Weights of a small transformer language model: LayerNorm before each block, 682M tokens.
Each number is 128 + 24 x the weight over the matrix's rms, rounded and kept within 0 to 255. Layers, rows and columns count from 0.

# layer 12 MLP up, 1024x256, rms 0.115, rows 164-188, columns 0-127
[[127  89 129 126 101 143 115 152 124 123 124 165 187 171 161 126 143 128 122 100 136 103 165 111 110  98 153 160 126 136 132 166  94 114 109 109  79 127 126 145 108 136 155 117 171 122 130 127 158 130 108 109 133 118 129 146 135 107 125 134 142  98 152 138 144 137 122 108 140 125 143 140 141 128  97 136  96 134  99  82 137 130 142 151 118 134 122 125 142 158 174 179 162 161 145 127 133 111 123 142 134 113 110 156 166 160 105 139 120 159 159 124 109 141 138 154 116 100 103 116 101 129 119 137 156 127  88 174]
 [ 78 104 159 108 220 110 100 160  88  75 189  59 120 179 112 147 156 115 103 132 140 149 126 105 130 136 127 186 122 151 119 109 108 107 131 134 116 163 164 107  93  78 106 108 138 155 140  97 165 117  72  91 111 141 215  44 116 169 204 190 131 106 152 131 145  55 111 118 154 108 138 105 142  91 132 172  92  63 107 153 149 188  65 138  76 147 143 109 153 143  82 105  62 100 190 160 184 184  80  78 138 189 144 167 136 101 144 181 147  89 175 189  98 183  78  73 119 120 113  92 159  90  97 126  46 194 137 224]
 [121 114 135 142 158  74 115 122 127 149 143 146  88 145 156 106 129 142 144 128 124 142 121 134 105 115 106 131 125  97 152 101 144 188 158 103 147 143 110 117 150 146 130 149 145 129 142 111 119  96 103 119 120 149 111 115 100 144 124 105 122 142 149 119 117 136 111 109 134 154 132 113 118 134 154 119 115 133 153 117  90 122 164 106 122 123 110 131 133  97 102 103  86 148 136 148 143 101 114 142 172 108 139 150 118 134 133 114 153 159 109 156 138 112 143 137 202 136 140 114 112  96 105 116 133 109 116 162]
 [130 134 141 120 152  83 122 126 136 127 129 149  90 117 115 141 121 152  73 144 111 129  91 121 113 145 164 190  94  95 132 145 105 177 112  98 129  99 130  99 124 172 135 118 169 115 129 144 142 149 110  97 140 112 111 132 159 141 147 143 116 135 142 123 122 127 108 127 149 114 115 129 112 154 142  92  69 186 105 185 140 120 103 115 144 102 119  61 140 154 118 155  72 116 149 154 113 119 152 114 161 109 121 152 151 110 129 117 109 174 117 144 125  88 145 155  92 118 105 146 137  69 131 112 136 134 117 134]
 [141 132 106 127 150 137 118 125  90 117 142 133 107 124 127 172 108  87 154 175 144 143 110 134 146 134  85 143 147 164 149 132 106 130 137 139 158 147 117 150 103 118 136 142 122  77 135  95 146 107 128 111 112 128 105 109 104 126 164 122 114 137 135 147 115 139 141 126 123 111  91  80 137 138  88  85 138 148 115 126 161 168 157 119 114 106 117 124 112 192 143 140 141 121  95 121 153 110 131 125 128 156 145 112 128 113 129 130 157 108 115 109 100 134 130 155 149 125 125 123 138 137 145 140 137 127 142 123]
 [139 145 115  93 123 131 112  84 107 105 122  99 135 123 126  78 160 119 145 172 155 174  90 132 105 129 124 145 145 148 143 121 120 148 119  92 174 114 162 114 151 164 125 132 112 113  98 141 111 121 149 105 129 148 120 182 139 193  86 157 130 118 120 123 152 102 125 158  98 140 137 116 121 155 150 121  85  82 134 118 140 129 106 102  82 121 104  81 129 125 140 123 147 163 120 131  98 101 125 155 122 119 125 118 148 132 139 167 149  88 135 139 171 122 151 111 130 123 147 138 132  99 121 124 135 126 124 112]
 [166 105 157 125 153 126  85 117 158  84 120 162 107 126  52 115 118 115 133 131 151 145 130 144 138 127 153 137 101 139 146 144 124 126 124 116 123 100 134 135  91 131 115 102 120 125 168  95 123 156 139 106 138 126 122 161 134  92  75 113  79 135 130 141 152 118  92 109 129 139 107 110 126 167 129 123  93  91  98  89 137 132 149 109  98 130 120 175 177 110 128 119 139 101 124 152 164 119 180 104 129 152 154 144  90 160  97 130  99 180 151 117 126 119 171 150 140 126 163 129 139 182 196 124 163 104 112 105]
 [ 99 138 127 137 138 131 146  96 134 133 165 119 114 120  98  90 124 139 127 124 115 151 182  93 114 118 110 124 154 113 122 122 118 142 101 120 140 119 128 134 136 118  96 107 111 123 137 124  87 174 121 107 141 146 153 111 119 104 148  73 139 164 124 168 120  91 127 140 160 164 109 127 125 143  52 103  84 142 116 122 103 124 149 146 105 140 128 119 164 125 132 156 105 113 137 119 150 143 163 112  87 125 141 153 147 152 107  96 112 141 132 122 167 114 140 125 120 122 145 118 133  89 105 173 109 138  85 135]
 [114  98 125 148 158 161 137 114 209 140 122 140 126  95 104 113 132 160 163  76 134  95 120 136 116 155 126 112  97 126 123 143 165 123 155 127 129 128  81 149 150  89 117 124 150 135 121 121  97 124 137 102 168  80 122  87 129  94 128 142 144 119 163 125 109 105 157 128 120 138  96 152 175 125 123 173  94 111 149 129 163 135 125  99 108 112 114 133 161 125 140 119 133 141 141 148 150 121 123 126 142 142 106 127 105 150 145 127 132 126  93 123  79 157  97 126 138 149 160 143  87 128 140 147 112 145 103 126]
 [135 104 162 125 146 144 126 134 137 106 126 143 135 146  74 141 164 188 148 130  87 120 142 150 147 123 159 162 117 119 187 136 120 131 138 128 152 128 110 123  99 120 113 137 194 135 124 108 129 130 159 141 171 120 110 105 143 102  99 114 116 136  87 138 114  98 136 151 155 126 181 102 149 111 178 134 130 163 138 108 101 135 142 143 138 100  93 145  62  97 156 121 148 100 133 181 149 149 169  90 110 157  96 103 133 141 117 120 115 113 118 110 125  97 145 134 141 113 158 127 178 104 122 136 138  72 139 140]
 [156 110 137 131 112 120 112 121 121 186 108 157 105 148 104 128 145 113 137 153 144 119 126 112 157 146  94  71 104 158 131 141 112  90 169 142 130 133 177 112  84 186 114 104 156 167 125 157 144 123 114 138 121 147  94 115 142 132 109 111 130 142 154 126 134 135 113  87 156 146 122 123 105 161 163 134 140 118 127 140 124 134  96 143 134 103 155 104 117 142 122 101 151 135 129 130 113 111 128 146 124 126 117  92 135 126 127 122  86 120 118 126 144 134 115 141 143 122 124 131 131 133  98 170 150 127 160  78]
 [151  91 101  76 115 147 143 128 152 119 118  94  77 119 133 107  99 111 149 116 106 128 133  95 145 136 117 109 164 126 130 140  81 118  76 165 131 132 108 150  98 139 129 122 130 132 142 132  90 105 188 112 147 106 101 121 151 138 130 112 117 144 104 136 154 149  77 118 131 113 149 149 128 159 112 135 146 121 126 174 117 151 134 148 102 138 135 150 160 138 179 134 149 143 182 140 103 127 138 128 145 149 106 129 164 190 125 116 130 171  59 147 152  99 119 141 104 178 125 144 131  90 139 111  99 179 153 150]
 [130 149 179 157 122 123 101 123 163 127 183 138 178 139 122 164 121  99 107  95 118 146 111 153 126 127 141 115 104  97 161 103  86  86 105 114 110 126 132  89  58 159 100  99 158 235 115 177 166 156 131 113 123 153 164  73 117 189 156 109 137 106 120 161 125  98 171 157 128  98 129 150 127 134 189 135 124 101 108  86 157 134 109  98 104 103 154 110 129 103 107 131  94 123 183 170 144  92 129  87 138 132  71 144 115 142 103 140 125 130 131 187  44 128 117  82 135 124 141 117  75  90  99 127 183  87 117 102]
 [139 122  99  88 104 112 146 113 134 136 146 170 126 109 142 135  96 112 104 154 150 109 142 148 110 115 148 147  84 145 128 149 106 133 143 132 132 182 142 116 112  95 138 142 122 150 125 114 148 149 138 120 127 148 104 105  86 132  81 105 102 133 121 122 143  73 144 144 170 134 137  85 129 103 150 131 147 129 128 135 141 104 123 178 134 161 128 132 106 105 114 106 112 117 124 119 158 138 123 149 159 173 133 107  90 145  82 146 142 136  95 137 121 108 143 108 157 183 132 148 166 125 108  92 124 151 115 101]
 [ 89 136 126 111 127 118 154 153  93 132 111 175 128 112 114 120  92 149 112 138 101 146 150  88 149 122 104 116 161 138 153 101 141 100 126 133 110  59 112  87 146 138  85 121 165 163 119  92 126 129 160 150 124 125 119 113 118 134 122  82 124 161 124 178 152 145 158 146 169 144 153 136 125 134 133 128 141 181 157 105 107 187 114  96  91  57 129 107 113 146 139 113 118 143 114 132 121 105 187 156 128 108 133 167 138 126 109 143 142 123  99 150 111 142 116 126 115 135  89 156 109 143  95  98 163 104 155 122]
 [149 134 154 124 117 106 117 137 122 157 109 132 142 157 154 131 127 117 106 126 132 154 130 115 133  90 161 111 146 136  76 139 127  46 146 111 119 142 137 153 127 159  95  87 112  96 141  95 104 167 151 131 194 121 135 113 123 130 129  96  88 108 138 157 114 164 131 118 178 123 141 143 138 103 168 104  99 140 100 125 112 130 108 126 122 170  93 121 108 123 184  85 114  96 173 142 124 124 118 169 190  96 150 155 129 149 109  95 108 168 137 114 146 134 134 125 108 139 152 138 152 130 117 109 104 158 104 118]
 [125 107 113 120 164 130 116 132 154 116 137 147 120 144 116 137 139 152 135 128 101 127 104 147 122 106 160 131 115  74  95  62 127  73 173 133 145 167 139 155 125 168 141 150  85 171 117  91 103 102 124 133 104 142 133 129 127 110 100 106 133 132 124 132 111 138 124 132 158 129 138 110 153 104 121 110 142 100 106 102  97 120 118 160 129  67 165 161  99 170 122 115 108 126 156  70 148 174 115 116 134  99 133 119 148 159 103 136 127 102  89 136 139 150 121 167 149 167 159 116 122 145  77 140 121 144 103 144]
 [133  99 119 124 121 142 105 114  95 134 162 139 109 118 111 143 144 126 105 110 125 167 178 115  84  86 107 134  96  94 165 118 145 119 143 114 116  93 131 162 102 140 155 122 142 132 133 118 147 114 112 107 132 128 141 104 138 172 129 141 110 124 101 155 136 128 144 126 113 146 154 124 162 134 120 120 120 130 119 130 115 130 130 125  98 126 109 121 126  97 155 124  97  75 136 158 145 110 156 125 107 156 132 118  85 100 110 120 126 130 137 111 129  96 116 117 135 137 123  90 104 142 150 121 189 139 137 141]
 [ 96  95 115 156 117 142 134 145 115 152 121 123 117 129 113  94 116 135 115  97 152 146  95  95 121 135 147 152  73 146 135 120 122 121 113 133  96 133 102 146 107 113 184 114 120  71 104 120 149 135 102 124 136  96 133 163 110 100 101 124 143 125 139 137  95 122 110 144 129 131 145 112 177 169 131 140 116 111 142 148 118 100 106 134 161 123 160 111 107 120 133 121 129  89 164 140 122 114 146 116 124 127 122 141  82 136 131 130 119 135 141  94 108  87 112 157 143 135 119 183 123 136 144 101 137 141 137 132]
 [124 120 166 136 100 192 160 145 105 144 152  78 140 144 119 104 116 129 136 176 124 128 141 165 129 104 113 116 146 129 184 116 131 134 111 139 111 109 147  96 122 125 134 143 113 108 133 137 150 135 120  90 134 113  96 144 170 143 111 117 175  75 158 129 146  94 118 132 162 128 148 126 137 135 129  85 114 107  90 151 146 121 173 166 109 126 134 139 143 145 117 150 122  94 155 144 117 122 162 116 128 139 100  94  99 156 141 126  92 138 126 138 150 124 110 127 116 126 138 102 109 168  95 124  95 116 116 137]
 [169  93 194  66  83 106 156 125 152 136 149 146 182 147 124 124 125 116 133 121 149 120  84 109 143 134 118 116 131 142 102 106 139 130 162 132 140 175 132 134 112 103 116 127  96 122 111 158  94  88 148 140 107 133 123 128 132 130  72  93 140 149 140 122 157 135 142 136 141  98 124 105 149 112 128 150 123 132 149 111 146  69 139 173 153 115 150 110 108 167 147 138 127 106 120 145 144 182 126 118 103 113 119 108 138 135 155 135 117  86 125 143 174  85 130 180 163 121 137  93 183 119 121 141 107 133 143 128]
 [133 131 172 143 116 110 141 126  65 154 110 153 153 151  91 123 104 138 164 150 147 100 102 151 141 131 116 135  72 165 114 106 144 143 122 174 149 116 112 125 114 109 110  86 132 134 153 113 151 149 162 129 123 119 126 128 120  95  96 152 151 137  98 141 176 132 119  99 110 143 122 124 136 166 148 126 137 136 124 108 152 120 117 119 107  97 169 130 118  88 138 167 130 118  87 129 175 110 138  81  96 149 153 125 129 127  98  90 147  97 177 107 118 138 102 137 157 133  87 101 115 149 119 105 198 129 130  99]
 [177 174  98 149 107 123 116  91 156 116 114 146 130 156  89  83 141 133 160 147 169 100 118 114 121 136  97 133 138 121 111 137  99 167 120 149 167 112 123 122 151 164 137 113 148 169 157 117 117 107 100 136 137  83 131 126 115 165 121 127 108 133 158 128 114 128 154 139 135 109 146 156 158 127 151 131 120 117 137 150 128 147 105 112 119 127 141 133 103 118 118 116 161 112  75 144  99 165 130 133 144 144 131 112 156 135 112 109 114 125 113 122 122 126  85 153 103  88 151 104 102 141 182 130 124 136 134 120]
 [128 135 155 121 148 132 133 128 109 132 107 104 131  93 121 103  88 146 140 117 121 133 127  71 145 154 150 111 112 148 120 130  73 121 137 119 102 110 111 101 110 133  94 130  85 147  78 116 133 154 173 112 158  92 128 130 169 115 111 173 109 144 149 130 146  84 136 131 142 157 143  89 110 179 134  73 174 124 138 140 112 158 167 150  94 138 115  57 108  86 118 112 110 170 128 119 108 125 169 154 124 138 110 119 134 140 127 141 144 129  95  89  86 150 111 157 140 137 124  97 150 115 152 142 140 106 100 128]
 [128  94 122 143 105 134 202 147 137 113 138 118 103 136 119 117 128 123 113  87 155 140 124 122 140 131 143 109 110 154 147 124 126 100 144 141 112 133 146 177 161 167 107 129 164 148 107 127 136 156  88  94 158 130 126  99 179 147 142 114  93  98 123 128 118 158  99 104 134 116 104 125 159 104 144 151  83 135 111 152 130 168 170 109 127 145  89 154 158 134  97 151 128 187 103 121 170  90 122 119 141 126 137 123 105 137 133 127 134 130 153 148 102 110 138 142 128  87 148 139 123 135 127 143 126 165 138 140]]